Part of a small language model's weights.
Training: a variant of Muon for these matrices, 118M tokens, 7197 steps.
Each number is 500 + 25 x the weight over its row's rms, rounded and kept within 0 to 999. Layers, rows and columns count from 0. Numbers have three digits each. The size before them is the row's rms in percent of the matrix's.

# up: layer 2 MLP up, 192x64, rms 0.191, rows 37-156, columns 0-31
# down: layer 2 MLP down (transposed), 192x64, rms 0.122, rows 37-156, columns 0-31
# gate: layer 2 MLP gate, 192x64, rms 0.203, rows 38-157, columns 0-31
up37 103:483485522525501517570503510489534494453491507530458457518488550475469505523511501465505496508517
down37 096:515468513504493499434508466524457494535490463491534524497490474518484482456499560481493559508480
gate38 099:472485550503509476510470505553482503545515491482487529524540545507475514488519489497504494510498
up38 092:522420470507497517469470493478512501463514477515517494549510488502491422509503496500520511487480
down38 093:484491497518506500504495526519490489497535485543506534499554448508471503469510482515511504447514
gate39 106:546501512528479502517481474521501516507487500482494457519511540471510502479474473475542490522493
up39 110:480499475486490470483461505497494534484501507547528551466514484518473491505507521525423503465535
down39 113:552519515511506490523463495478473510525460487517490454533530492504495531510453470498544469510475
gate40 118:473486533524512540526544521493480486511497463481498475476478536489435520506479451509456525488502
up40 108:481528524569520528517498514489495501502511511493501482506498535510460502486507508468491507477492
down40 099:466514510496496495521513475505488493478472482519484544507495490492489491527523450523482461526502
gate41 099:505516472519515518554468515490492510549500484494465545517490479500506500501459517491452491519514
up41 081:512507472528491473513497489522497551537494534486515536519467488515491504535493521506481498477479
down41 097:517480523482496509494530494514486469465523453529512438471519522512511490488520482485508515511487
gate42 105:479526466497496523494507482500487568482489503491473511550524498514505529515525477479510533482525
up42 090:516447459483471485482519519470488483521493513493526465478457481501466467535480527523528524504470
down42 099:494501511516515503517512492535499453506540503479535459452501529498505533483507518528477471487474
gate43 101:497549454515528477537515560497525494510524517479489479488484470561487524515523485550492489468494
up43 101:512513484493473499510477450505511522466469513526485495473535550476492486498458501476511499485478
down43 099:469521447511523489498490534476534446536518514505527502488457436524499500508537475488503471485491
gate44 120:484485486517513531519540530492537492533469505501492505500512513516496481498537527492512452485506
up44 080:472509527519515501511520520519508525484451500508538510514487497568469463494495529535525463481504
down44 108:491512531474508464481455491495453523485512499495492471497440483514506556521477487487496532513519
gate45 091:434536485479528474535484472536493464510499443503494447538495517526526477518479501476519474503482
up45 100:510520525486530465483465466517487478425511492514502532491505529480540494439488492472530518527466
down45 103:460511518538473484483522476523492502473494491501496480529470495483545482508480575490558520503529
gate46 089:479467483487490552512472491465482486516493491503488557442509499535510519466499513479466523449481
up46 095:498504513486522505500545511522498508517518492493552499513459490508483528516458497543504510525466
down46 098:534520482489506478486497519510499489499512516529504523477556513506514522500496506519500442540515
gate47 097:483504485546524481504530435499484492479516445510493477545538470469526470512517520513507524516509
up47 097:478521468495541474458503499535484509492515522520490515517536523533520503494553477473490494461500
down47 097:486556471556514476487517490486489488480555501550472510543557439499517480522521485503474498497531
gate48 096:516479521483433513476498505537488455454522501527485471528490487486464474485495486475488537480501
up48 103:495542459491486457453496517470497529534536516490518464491474499487506535481521502489475540530487
down48 098:500489488474518472525538472514474527506495499479489424481489531501532568512489497482487516561519
gate49 120:552489504495497515472466459505471545498518514488468440511479537480497506496456482504517532513490
up49 109:529465470449455481475517499486502518506512493508497469513498502495517456482494497461485496549521
down49 109:542490511495513537494485505489466545511526515517511482499480474480502498528447465518472504518485
gate50 095:468530485480557470516500466530529541492528517482509501507509465486491512494465518543447529488517
up50 099:519485458473515452483488531544498485533496517521475541459501498442520483519518486558460468482521
down50 102:488518489469487510505518500487506552528497530485522504522444470529521473491484463497498505498523
gate51 098:471531485536522470537496480489480486496510533498517487523567561448466539463486523507486488508518
up51 100:468488502498499532441463479535491474503539492504497510487489500480492526511510506508494502543523
down51 098:513506484545518499496494466511514542493522504504515465539530537508485517491465526488490454516520
gate52 096:511506498472555507518485507510513451544463515504502515490498524522479547499474532510541493477508
up52 100:518468514474527531498519459471444503477514457499514504457454494508530513458488472496518548502487
down52 099:489468497491506527507519497531551516518470514493558503508566525498461521493501527528493528478499
gate53 098:537486485494475507512520460525492492500530502497498522503500489484533438482484490524531525466522
up53 114:512507524534493466496436517500447547482481475514513491494501500477501508481497509459506493533471
down53 117:504479510461503520521524465562510461523554471497503511512486489513481474526483485540510494478531
gate54 084:462497444526525511501527501503506469515475434491495502468462459525504540498479472491508482499541
up54 093:480521505495506475557502500488548487472491521474475442481511495490505481564559512535480480498465
down54 087:525539466506488523481466517497464506566466493535505541546467529501492515488472473496491506472523
gate55 102:538510521505531496494495503515483529502488512484528532498494551491544504448494536474513440521465
up55 104:507494445490489473465488534510476516462525516503522550496515497489560534473537511507529490484512
down55 100:531482473525507512497476475498526468541514498457473507513407512498506491513487491468516517496496
gate56 092:469504531470475498503479458488533466543506456482476518481497496564445524512484481509474446503470
up56 108:518474514527509520455533486485519481480493479503489477535461485519469530498515529513540478515490
down56 104:514537459532527489518506520488504513486498530484492489511471500464533440494498508491514529521496
gate57 103:552525466538502515510461483480453523476495499487516505482478533497492521455476501548523451494469
up57 108:492494509486522527524526495509484507470498507518513539495519505492489466519509515563531488460539
down57 103:491503483527511454507446482513478465469516495494524469509514478507499508479534498482505460484449
gate58 127:520498515476530512523484473477455484496481483473529527453510505477534517462469483521518490560497
up58 112:498536505490469515511520466477521510507475490466461493507550467493507484507465470501497462480545
down58 108:503469523495489495493497505470460509469465455511510522450461553544522505525468493525528462491500
gate59 098:508493505514529485467528523518480506457481471455518488499503474525490468523557502519494518529510
up59 087:503517526463526513518477471512494534531493499432514477484545482496514492522493498493480457494532
down59 096:482495484499533525495472504500525517518497527514510553505513479471468440500480521437502503480490
gate60 103:547541527506509515497526475490492524471514536478510500537497497484499548501515517503501496525522
up60 094:485503505474475524464513458488511468487449517487509546510500493499526497473498462488557503539507
down60 107:469487487492486521470432510508497539506514460503454541487525506517533469532525512503493470520478
gate61 105:520482497521510483445480463508479517477531459478517507498534540464526500465487541508466529493510
up61 087:553501477484485530520513527431490489480487499507477473493555541512522493517497493504471451534520
down61 099:510486504470549486509484463486467479464496517468540454543520544506503531465486537489493475502488
gate62 106:531485505541519522476527536549527485489521510541494500579489448524467537534484512481493507474470
up62 103:535494514476508536475498461557464512498500500509557536492518509533493494473499553494513480497497
down62 108:535512515460530522480459450511503526501471496505518521511546471516488513472489527550472459510503
gate63 108:480487512509493523516495470522487467522520497472497466511518487517500516468488487490522486538509
up63 109:480480533511476525508523505541502541530492533484498522537526522501488523456549511489530553512493
down63 105:481543485502489504489565511465492499476485511493468486526479486480479506509507520508516507516487
gate64 091:520441510507456512490484490504468521501516446437501538495479539472506500468502500529489478483500
up64 096:521511504515498520508471508484499483567523493503501515478448503498468558451464501523443474494480
down64 094:511535501480521479508528525456516500435492531547503512487521492495542480542477515488513522544517
gate65 111:477503500473498524495486529462491511495476517461490460511481465439537501481521527522475485493493
up65 089:494500527517486485560510507542495494504517493539468562515512506561473480511505467477478510490519
down65 097:467487503490508522455497503486493520500512473473515486507502494452484525476501462515460530518481
gate66 135:505481468491514495504504474476490523513514562514511502497499533499525555471499508518479526469450
up66 108:518513489482507471516467490477511563494550477494526495502465525440488530527493503515514516477479
down66 113:505504496485528511518516524481514468504512566517511517509494505501520490524482461525499482501492
gate67 091:453541502527518506510494492504512486499486516492474469535479495522495497502515482518477491481523
up67 094:531474473487467484493500504512531551464436498503512503472507513439520506490433535541494496482507
down67 090:478504537531504477515469481510478530497555471507467469498518494529476486495548468488539501466529
gate68 127:501497466508517506491495479478503503497505477481512492488504478450496507461487479544489487529485
up68 105:493470463515511459474466500546518495469491490476533499469531492466479486502507505465467511490491
down68 111:502496494489522543485540482513498547533508514505511442489525516456493463531485537509472477543497
gate69 109:539493457488541462500490475508476525500514491491517515507519573498488473467507507462491510564506
up69 094:478519549510452509500509527477540476497464498505484478491509453500504554513494484521510558509491
down69 095:510521508517472466567509521551482503461512499514471494522545513468497548526503475510494538479487
gate70 094:489512520554512532512537475478455529482504490469490499476497522507439536486519529513486480535443
up70 095:532491476491491461499509514493532478511482505554482510504522476499476450536488508522509541492576
down70 098:504490509531465483523466514462457517499487465484499478537495517514487553531484534505506482514476
gate71 085:513475510515445513457562465498517535471464491519465502473513450501509508484505520517490520483481
up71 099:491517441545510487483493486470535513495462531497507492507504534528499537501463502520489490498466
down71 100:490495472494511486473496521488540494488446522496481475540520470546504503542480494511500510533518
gate72 105:482532515539436537498490517463467495494509539473511490508490527493494527456515521474475480527539
up72 104:512533516500471503469524510512500479490500521472541517479476503513469515504491512430457443517523
down72 109:538441491481515506542514469510529496489520459528485466498501481505488478502492473524542539487444
gate73 098:534450492465509495497463493518469479477515479487511489484516541488480489466494549484469501506490
up73 093:478530477558480515467502514494526490474500507488503478482484550507492522535515469491553512482509
down73 096:506511518493538500517499531479518551470465520469461495530502520462450551488497474507500490493489
gate74 110:471454543507530510487495497543515461490518519488500496545496507483481488507493536544524455522495
up74 102:471473484482491521526500497507491476466495513499502539458569519488530565470525522522483451473506
down74 103:471459539513480475505506496554517468543501525483503494541482505507475474516510473478524453527512
gate75 100:492519485567486531504523539460511492518521524429487472513486495458501525457541488505489493492509
up75 101:504507484546530536523518520489538510538518536476515485503520540460473489490489515500488484504530
down75 091:503481526459460460525466475513494486479503482501492490524510469474505495510543522511450476508484
gate76 082:522485469499475469478509525483474539500478505470504521472510466488492491471560504521489510480529
up76 081:540492487487521505540515508500510492538529509528515514481464509473511510533447492488483434523469
down76 084:501515514522556466466481495505514510546504485523493509489500482496500545522497483466520516583478
gate77 102:485544473511509539497498488513486489547487497503495466476476471474532535526480499492508519466541
up77 107:500520496479477508494475502483524484537558499492470516517490514514483478525557506477535500498536
down77 106:535462528489495522500537518515488491482487490506502530489565528494492510486467496509484494550464
gate78 105:544479521502478489509515465508452491438491488518528493492529445489502485467545504480494515508468
up78 123:492508484518517511506490483490460504524476484481521531463512520458499455490485510545516450473497
down78 122:478506481515503506495490496475472490485468512522517496492575493506486473508534508559540494458488
gate79 097:468542510512500518511496509505483495505470495471534447492478478498479550476508509516504485461490
up79 105:491516493485476506474487483497499522445459484479511506483477469545491524479495481496494519535556
down79 106:512458482513527498499521503544534493542514522529487490524511495511475491498483483540522508502459
gate80 091:530523519509540528501468486487454480462457504493485515473523475468558480514487497498507447474463
up80 112:493496498545505518523507506521511464483465489507473463488509447484514456546556462537516460506502
down80 105:527510506512502526468502487514487475482483505497447497491574420492560468529521464495485449485482
gate81 100:531494495481498462488440497511467497483535484493460486529514466456530529467468485481514492490501
up81 105:513479478484503448466506506516468564517506529531488500552518518478518516526513476507536565474501
down81 101:524502500492472453499471524501486538498500531492517483555523514504481497493468469510536496456482
gate82 095:502467524548465508487501548499489545504513507489481541492550504485491479484512519513489508527480
up82 106:550495507459484491557448509478484481518481465512554494463476481475484504497479516478466496474531
down82 106:544489488484487523551482509537478483513515486514495516483481506455464512506524506478514495489515
gate83 103:471518489510512487471561495480473502487510507505482558498478509478567491448531519517520451479450
up83 094:513491492491490479525448511522540473535501483501463509541541473509500505564523463508490490525503
down83 099:506466502507485502516529517506497509510498526521529504489444520461527517409504533493518516472483
gate84 103:533508472476510538481475520513478495548491487457511524498520514495515546474473505526479498472469
up84 105:480471475530503516477501492438469514499515506507487544511497495492516527524489476486505486489519
down84 103:550492522475510526497490493491509490487492489507513501472516525428508532466504527541500499515489
gate85 103:534528484488507514501477454488487474542516507456536488464501502523490486496435478508486498537444
up85 110:518492504521534541498508462501502475557522547477542530498522526502509496535493518496508521499444
down85 101:488464473453459497532485500449529526515489496502448491503472460483504502417519520526514503500508
gate86 103:486527459461546523482478499492492527507511473497512503507479497461508516451500491516480495524471
up86 106:479547466540519509486476480486535497523504481529511470523447534514526506494489475503479470473489
down86 100:471529499517501496494504508456539487545520485517491520487486559448463524522509549527522487457544
gate87 100:549439528477503509514468500525465505527529488508526498486509503505456507507489506520443464502497
up87 101:536454487427497476458514496517458513501524478496503482461519484534486499520499443503477482562481
down87 098:472492545509495517504508483477515504519509493476513513463449528530487498461496512534503480483472
gate88 094:473528543558493478531506490492495500476505473460471499499506468521497473499497524517479525451495
up88 102:475466513483511467526502508518484518475479492542467522545531492552473470528527473479542494495504
down88 102:516496487475531453523521530493471521489506455478501469518460455527480481554468543484487528461468
gate89 109:432528447525498504519483501479494513527496492471483490477533479503504554484515466525475495479486
up89 124:484526480527483506515465497474516525519495521474469476518462505493494520494511498492496502492533
down89 120:553524510504519520546529539475493514477511529498486504479514519485468570509532516492469529515473
gate90 085:488450530496479534505483493519495506483523484481496456515455532507447492515446481511510518515504
up90 090:518536493515516497484530491462523488526463507473511518504509490489524512490500523469490502517485
down90 088:487505482441510515499505474498484482523486528522518464491475498509545548447510453519517500438479
gate91 091:477483535506486565514503476473490494520470539475464466500501458466489525542469513480523505541511
up91 091:554495528491478470485519506534453563510517470525496513556523471482481510536486483500502484538480
down91 101:534503510455498517524520517468522498486487515492499501501481454464495537518466521461485512576498
gate92 136:548473483492498460479507514519473507481517515460461502552489506505502501501535538494533513559526
up92 116:458467533478491470504497498507504533517508496510527494490477498483529478493496477578535527477472
down92 113:519490477528483536490488499536448484534495474530496500524543460521498494477515480472506511508491
gate93 142:549474487496482471487562525529493497491509493495487506523500445537499513478498523483484533509520
up93 135:500532522518482502469549504519492501481519512465470528489492483517470561505519517510497508503487
down93 125:520522474498524453539501507475492497484563496446486455497447472495506502487498498506529478529517
gate94 089:473531474485477498501511509499519481557494511504509489530487450501483511488506501508517451472508
up94 101:506455446534548508518486562507537516504495502510490502501541533502493515496523462527492525499499
down94 101:494495519456452526494530507522494519537512533505507516507460484517489506490498533517513474477458
gate95 104:509470553498486479512505482483518497467493485496480508459496490533518529472493439518532537529556
up95 094:518550483463491511485486461517494484513434496485538464494487486509550489483464548530498507481506
down95 105:482501470508503533506506496527450469530488528501505460501563532443503497503472535457477506503474
gate96 103:504537468528504510527480479459512497506490513471525472498462542427524512455473488505501457510470
up96 104:552453507524483520489473487486506500480509530528555504532546493486459495490517508520529509484528
down96 103:472498497440497481486520511506477529506485471516488498483465488523522507484493499484519519524484
gate97 089:492550523535533477536487419485503548544485474488492465523522517518500481530508494515493518522472
up97 088:504518529483531511530471505517529458486466490556496474521503479518500528540480525445488515506523
down97 083:511484503551500491497515472476467483430521505544482481486494474509450481522489515464511531493514
gate98 095:517464488487512556503529491534494460480493517479546514458498474499534526474499454459452532492544
up98 119:526481484514520503515529507490517510519505520511508518476512528480514581493478519543464506444484
down98 101:520485474517486454507515553468532503520497505516496518476546493521491495480517541512532507525491
gate99 103:467514481520520514503479516500575492498493501521499517505504514526494505550522492523517510432468
up99 096:478514480543509519519500532518511465526528513509452537527507482504524479529482532513511473527469
down99 100:489482495539504460524491511488536485520486520538516504528495533472468547487508499475473521500516
gate100 096:519500536517491461503425517510503534505491461516504526476471527488479486494468480490477507502524
up100 086:484477540516490491502490464521506518515480426505468474528496517491474483508493483466462532518489
down100 083:525501514505458500521487499485480529474509442495497545474503538479506504489482496426517500488515
gate101 089:524507485508495478488455502527493503559510480499488507525527491500492501439534528502531509501492
up101 089:577493465489508508478487520492507501532498473503511541506527481487475470506490510485497474491507
down101 093:479472499463488476498507514491533513455513532505512489526482454502531489506560487528523494453483
gate102 095:459492510530519535453475490503514505462468500495514501460488469487548476455498486499486507487538
up102 092:473497489477468505528537542499501506506521506508472504530480489569487542520553479512535505515477
down102 096:476518457496481484519499491506481508485519467475486511526555519507528505504515495508490535492481
gate103 093:517490486491544515521533469530481493477512472465516479500462471500479516480470517470500541504498
up103 112:505436440493509455467495455537474559467489528479512500504506498507518503476507509506528492481503
down103 099:498558520520508518527543517490510486495531490516464547495487487495496449519542505484506471516495
gate104 100:539513479469522479475488517538497505492502505511558555506501504484518489509478522500484459524536
up104 095:471452482478535490491493481506536522471529495496502485503496499495506505540478563539478506522528
down104 096:519507545493483507496546465472478512508489509497457502482507526494475470477466475495499485501491
gate105 087:465534493498508468524468520513480527524482477514476474511514500545482502565525500461506531537510
up105 082:492509529451486512521479514506482501514507537485506526485522508491487506517503535466494486534487
down105 084:477475526532485520473470526477512495504473508468537491455518481482504498465504535454523502459517
gate106 089:554501510492507485455492495506480543525509463455472520517472480514501522483481487478505489527546
up106 100:493487525487511518498507521472548531511492541505493517516523487525476547521478493532496503477524
down106 096:494459481521507477485505467515437491434492478496499514510529506481552472484481501482509494542482
gate107 120:455528481528533494515461477484481483555474455511521469513459532496486519526483491500470508510487
up107 101:534492492525496471512529485505493514504470473506474473529515542517526534517495514495507481463537
down107 108:509521478467506542490436508517521514530528492486474502468421477512468511499500451471479485522470
gate108 092:549503515508487494492481469493473522512493494528489520502549471543496487483463525510512521472483
up108 091:536479505516474522474510469445447529511498512488492518484512476541471477482493537512518482496465
down108 096:520445542462493489490522468542511510533491510470558467478507521476485504489502518495501478452460
gate109 116:508489584497513486493511464515505507503493477468480530508516503477505496483485521498518517506517
up109 105:527519489482521491479478513526494527506458478520516478570499520507502507547514529481534488502478
down109 100:508496523499509494518517514510536509518474473463512504484562471466492531491514504526490549478487
gate110 091:489514499506455507504507466470501495541504477483573523492489549510474508446465485527481447489518
up110 104:476492512480502488475490499505508456497493499513501516446527529514503487521438528492498487517492
down110 094:496497452498495493519529450459472547495521478502511505504447468463479510502509451457501506499511
gate111 111:530461500453500542508502477531481506497505485466545518474513523506514540508419471493491478485465
up111 094:477470511490477447494525492469532513496527512528487514553522476472524461451521527549524525541515
down111 094:513488504497477549522461500528452497516503491425494467524515492511488538506517495496510521482534
gate112 080:543472519543524480462492493526474521506511492499500506498535499507516479483529513491514484475477
up112 093:491479518499481516470515486485497500501510493499537426452502493423479530486506497535485528504488
down112 089:520471478541495518440524521526493479514511504504516526455556496449491524502486502508503494501506
gate113 095:542476481478515493484504526519544500487430498524474490525505486488554532460526522488500495464509
up113 100:482514526451454488508511548519503495521523493527491510493505495494485491525493517527506504487540
down113 089:507508529464534541491469481519536531477465488527491473503509535525505516463494479481476473485529
gate114 104:525503487486476538478505470494490490519460504490476521538531490477538508456437501515489476490503
up114 123:507484524492515494491460506527515478524474489516558489474518478525453495502495506572501517492513
down114 109:497489496436490519497475512517536501521511457560530443504498501475488507514513498533488503455492
gate115 092:502462501540516486510517494502489476448455501550499450496517484525500512481499516496477467480478
up115 084:540455523505489452469494488542439488476482519517506508509505454520522497457510460483492489481514
down115 086:529470497474492477505469515494456498516457525469461495544518469488505495480524535497506497497500
gate116 108:495518519521537520517524475485473438512470473488529495446506494463490493501505520523517500501479
up116 099:492508475488488471442521558527555517466483513524485523513493491536476487517516517535507530482539
down116 094:526441512471478491518523525499528494524526440495466495528529463483518444518512495483482493476537
gate117 098:542508526461508522513529466477510496544497522493493475522491548521501490512458482530515491507442
up117 094:468458534487439514521553512512511481490502492465465474498505516509496493536516504528494503507544
down117 098:479519520487526486489467441493482503581505513497509546497460485488513489528473472524527515518457
gate118 107:502483463470503500491509517517492500517510514478481549506484457506484491509496524480501436520513
up118 099:503499543570519552483479477499518471483478511503513495476508558503527550542508476500476521507478
down118 098:527490499439519490514519517474500507550497518495499480501497492512487484434459546490503485543490
gate119 098:491510524527511500538493489473513528508488487488487496507500454500476470501535527548512519503488
up119 100:502488526550516509544530481505487500527501497520500498537493507485507444507517515506534527528491
down119 100:495481488494497502458527494469501514493477484502541477464473492559520516485499510502487460476523
gate120 105:522519487526472442491514519556451471501532459531509480533468528496480528535502477483448511480469
up120 105:501514505502500524500503516490546496459494549470497495477554494514544509445490527483535513517521
down120 105:491500535499545464515494520528500439497517564504516481512503500517525532480490518484490523513542
gate121 102:526496517488498534513461466485475475486526471466517501438496515510522523451511486502451479502464
up121 101:496488499503509454484504530509514499484504490492539492495486505495470516520473502538516488481476
down121 104:507486493498529494497516522493505483526520513518539525497576510463520468461498495488502524548476
gate122 097:559519524532514485473501469504471450517486484511516514511485529495482517494492485468512476491493
up122 091:505495517534508463483465501470480484536502507500544497460485488467489506473441530508514480516548
down122 094:472450476487497523529471476446510497477529458486472484546509504501524453470482497524490521529479
gate123 085:520537482461468449495497537524521495515516467523478485506472482520511533548491484465491515524496
up123 080:508535519454481492491509450483513544489547525471502507481496523501482477487518503505509474510526
down123 097:465483534497498551493497477498522481495484500485547512465568519485472450458517496535537495507499
gate124 091:518484489480530458471498495543492516480522484507542484509497502454506509487502522476478493483501
up124 092:480512476478533516491514504508497511516509497498483526508502490495547550495512435476437477466487
down124 093:533509494523494497507505514488504491474482532513494475513485457505457478540491564489555525555515
gate125 094:513470467512482511485505499556474509512506489479449447505515529529521543527525454533486514499496
up125 124:498537525473489550508501508475498461519474503511545466477458510528482472502488493456493451521492
down125 116:504560509483459552492531487435490499511510514534503522464449485523499479533484492466461506513498
gate126 082:499463514524465483452471458503473529514513440538467525500511511494469503498543485520511507531497
up126 090:476468479491500488527472521506480515498535468474511505551523487474505483516483460461482515508491
down126 092:486442485483511488490464500503464516477516469503474516550559501500468529500513465502487514485478
gate127 093:505508484498491491492463472495444479491487477491534538493489472550516526496533502472469507479490
up127 085:501530474487480504530500476508480546457442472518547489493484485534516488522536525478475504454524
down127 095:518520501495509485523486507492513523493474483513517553521433484529495449529526502490535478458500
gate128 096:500533494495567475484479499515470473510542509488480544476518479512516490488534503518477456495476
up128 105:529512517450522490549531514503515465528463507521534497518507503512465511531481507485480524498531
down128 097:471529519496517486501471565544517537535511474484501494479505492507456492527528455535477512521545
gate129 107:523481487486489480486497550535516497500527503510473548521481494472483487542496553501548509509524
up129 091:479504516507472463489502501535508497510447509516528507499531477477469535518492462510484519498471
down129 101:516520516504514497519511477495508529516526538465519547506429510511500459501507543474454466496509
gate130 104:479523481489512471488488514515494528499513504508466491507517431497485481497504504503526463489474
up130 105:506506478530415538494469496468493507497521534500485507457492559495521489468502502481454493502521
down130 099:520483469474512535485485541496475473491483523505529487473520502483481564425487516484520493507495
gate131 122:517525463509521472466515527497495513495521495532525464491482491524469497521483480482494531474487
up131 107:514504500484478476506493532525503505479502482574494486546500515504484515541491461510517519483520
down131 111:511519485497496471433537531511460546454492473485525493493462466497493499531520469513500528524510
gate132 095:532531483498487459546497563501517510513488528528500494535468501457453497554501493508534507482487
up132 100:531480460533473461510503514482489505527504557538501491484495522462500466506503562480536473463498
down132 102:487524542496488520484527484511498494474490475477530552439531496511543515457525452476455517487539
gate133 101:500481505527485490482465511495451525470513520495508530468528458488459486479557476537518511532509
up133 098:535483504506481520527564522495542460507478497507505489532485514509490521533508530485493530492517
down133 099:496465487508495553488516527446492491520507488478458459535449503498515501523506500551505511474520
gate134 112:518500500487493490483464464494463502522470464510545445475503485475492484492508468542492530481503
up134 090:501491481537458479485460463544468459484490470519480481498569512452524502519537499525494500510523
down134 110:528495519504506505476464474507478516530466468501540430468491474461521485519483437504471527479475
gate135 097:490505483488497483523471496462464469503495513469501447475492522473545524450491508464502477496507
up135 102:507511505495491516521494530479472531507536537504492525518535558517482533529467509534465511498488
down135 102:468485509504537523502511475541526479531477473487495518535501522459455500486480455501510513491489
gate136 088:569482524474501469484489518528454496499506480500514524495478465484484521492474521494503488514474
up136 096:519510511499520447498499480547486486529463481525505557507472464498493475496512506506502487480499
down136 093:461530509551518465487465493467520508498503445496496483481543507540495453523504509493526459450513
gate137 100:514534510527497508469530478473504443480481545504456484506514529478505502493465532504483480506467
up137 119:481508491519551515519535522491504499484452530546526465489489499522466507504502524477495522500487
down137 102:468521502523543501496528483496515517506491501478507497490487503531457453485517520490467506496499
gate138 094:509489488476503478537510486524491486483473469495470478477497472498516467507437510460529487515507
up138 102:489525483478507462490426476500461492528526504496469526512506530500486514468491508512490495513509
down138 094:524467492508472531505554502482545546472488481496500501442479441499537476520518490467521477502499
gate139 103:482474482497500465524491504539474511474549476522489501542507475510464454526493478478483532508531
up139 091:560533509465480512490518533504495474481507483518558472499471472496474514539493547510487487505525
down139 094:529533515522444558475541508509497490518499502487500557456484547526523549532513515529507472508493
gate140 091:518529514513504524510525465480464457475465505489507478509448538462471511464466479483482483531506
up140 100:505498479500448512518452526552536526503505526531507454515518502514518516481506490469483534521506
down140 096:553496512486545497498543475495460432521536492489507483489458500495498471530489546496508488532484
gate141 090:518514520464488513440518501467521489485474513469504517455538520485512512519474460489461474509485
up141 101:545464486511462549514543503481516497524484522490474549502510506488512491523510463418458487469528
down141 102:500479492506496516463521509486513503526470516476497539457550508514500489446489497462515514516510
gate142 104:485545463494526515525459460505495499511510492514508458522468523478477522533463507482460513466534
up142 104:519499496448512520482555525489539458526500475522519502460483479530460462520508464499507525503507
down142 102:557489525514484481497545513510509520516477531498536484510524489540527500447481538487488489544460
gate143 107:464527534533492566512491475525528419519511478491490481483504534498465465506475492494524471524480
up143 101:485473498529469514520528516486496513527489458478432491509509480476502522516517471500489512477539
down143 100:458508540512462520504532514522546436551485488478506497459489543500471462520506498492512492517523
gate144 093:483482497468520444422537504483483489486518448485527488525462502512507515470506509513500494485489
up144 100:464529521494506506515509437524508497516479496537472499507509500523502494499512487464465497519462
down144 107:474504513498476451460530489494459517521513458508493561487498507499519469486476471544476475540484
gate145 104:491515516532497470529486463519493497528500544470504477496472537502509518503482502452482502480493
up145 099:506518530459503512529538521481489504485504507496527497482511499530484500514500495494520550525524
down145 099:495488483490446479457512508511487501523532474519475510562529478503525497465508503517449485521476
gate146 104:538482518505505486483549489525526494543478505476526501442504529486507462463515489505489501528459
up146 094:504499488489519494523519537518535484513506501509452515460485501506455486554516524495478577517506
down146 094:499552541468487474475563482519504488505510482482480522527442540452537477522468464475463468504500
gate147 086:462469486507525527511467499501503518526514501532487514461526523522517531489475493490530521506467
up147 096:498517494490501534501529521511530442516469488515500530545507497526488454517515493488499496495537
down147 088:506478515533539540504486506486506488518481488495479467506487509514497521469448463477516501493510
gate148 097:496503484487525475528500454518510471531495453525525492497518458520478454569485506506515494531494
up148 098:485485499492540511527488508502489465533502455498521478461479475519435494520446501525480501517484
down148 092:512501487514480520523513503427481505487488510492521559489473564506530496469476469501477456468445
gate149 094:516513474514527491523512488511477458488488499488499501491508525479498568518531506501477489542534
up149 102:505538464536553486494468507506499493507497521474518519501512525479519538527512527532490466476488
down149 093:486475484510444466510512531516523541517450484511497515501495477490527494509546516522527511463464
gate150 096:459492490524499514458540509491506536533470502501526506483503550523508516493499479502473531490474
up150 100:525548510495520467497482488493460499467515497470475485472470555477501490538490520521479483479511
down150 099:499538511505502459529471459491498472517533518511507498527501487477532501520498523519540478481480
gate151 101:510470545521447518497492470517461498548490489513474508466539483509500513476463500488494463503504
up151 094:475461529532480520499544431536486520536463521490478532474537519525506493455500489505501487486475
down151 092:486485503512468507497532486511517489507499500468503513511424496500532476530528516476525536503488
gate152 098:493482504501474500511480487496490491503515499516507527505490501514479501473508443531502534507501
up152 099:485478553485499499554472438497532503516503498514508503515508517503497484469510518531515491514468
down152 097:526507522496513466493504479474540512516493543500486534463518501482502443509492533521537451501505
gate153 110:502510472489467495502494498452512511478507545474488500503482491456531575470493500485450522511509
up153 103:528481479486458471466525495485490539532533491494478500491507517479540550483472504502521508477532
down153 100:527539494479483513498491518478508530539533523483540498490467487552516535523446476508508494513530
gate154 103:491489535498560518540500489501511495484483512514524487459555549487497524486500521516504500457515
up154 101:500509457512490513501460457463462505489511508489472464488506488482513475462521499452526469549452
down154 100:489501505468484489482524508524470485495495502477505511526539545481521507511494468518481504501518
gate155 090:496530483479523492494534473502514492533479439482517536494470497554512528495498463552467485488488
up155 096:498511495497505469504513483508498445515491490520498529463542464488515479530514493500518511529516
down155 094:504485499493498522480509507534524522502504488499557473521493532519502546479492492507481517495485
gate156 108:501490484504482533528504513532471507533504509497487440521511498542454520501512462476491500547521
up156 108:485450533542455502462509503491493492486508517505488539489510507431548487479525514537503541506498
down156 108:528460492501494515521493510553486472509502521459447454552530520463498527502501495483539539538489
gate157 090:489477471491493526507473457530467515512498500527486474522519490493502500489518448531560475544496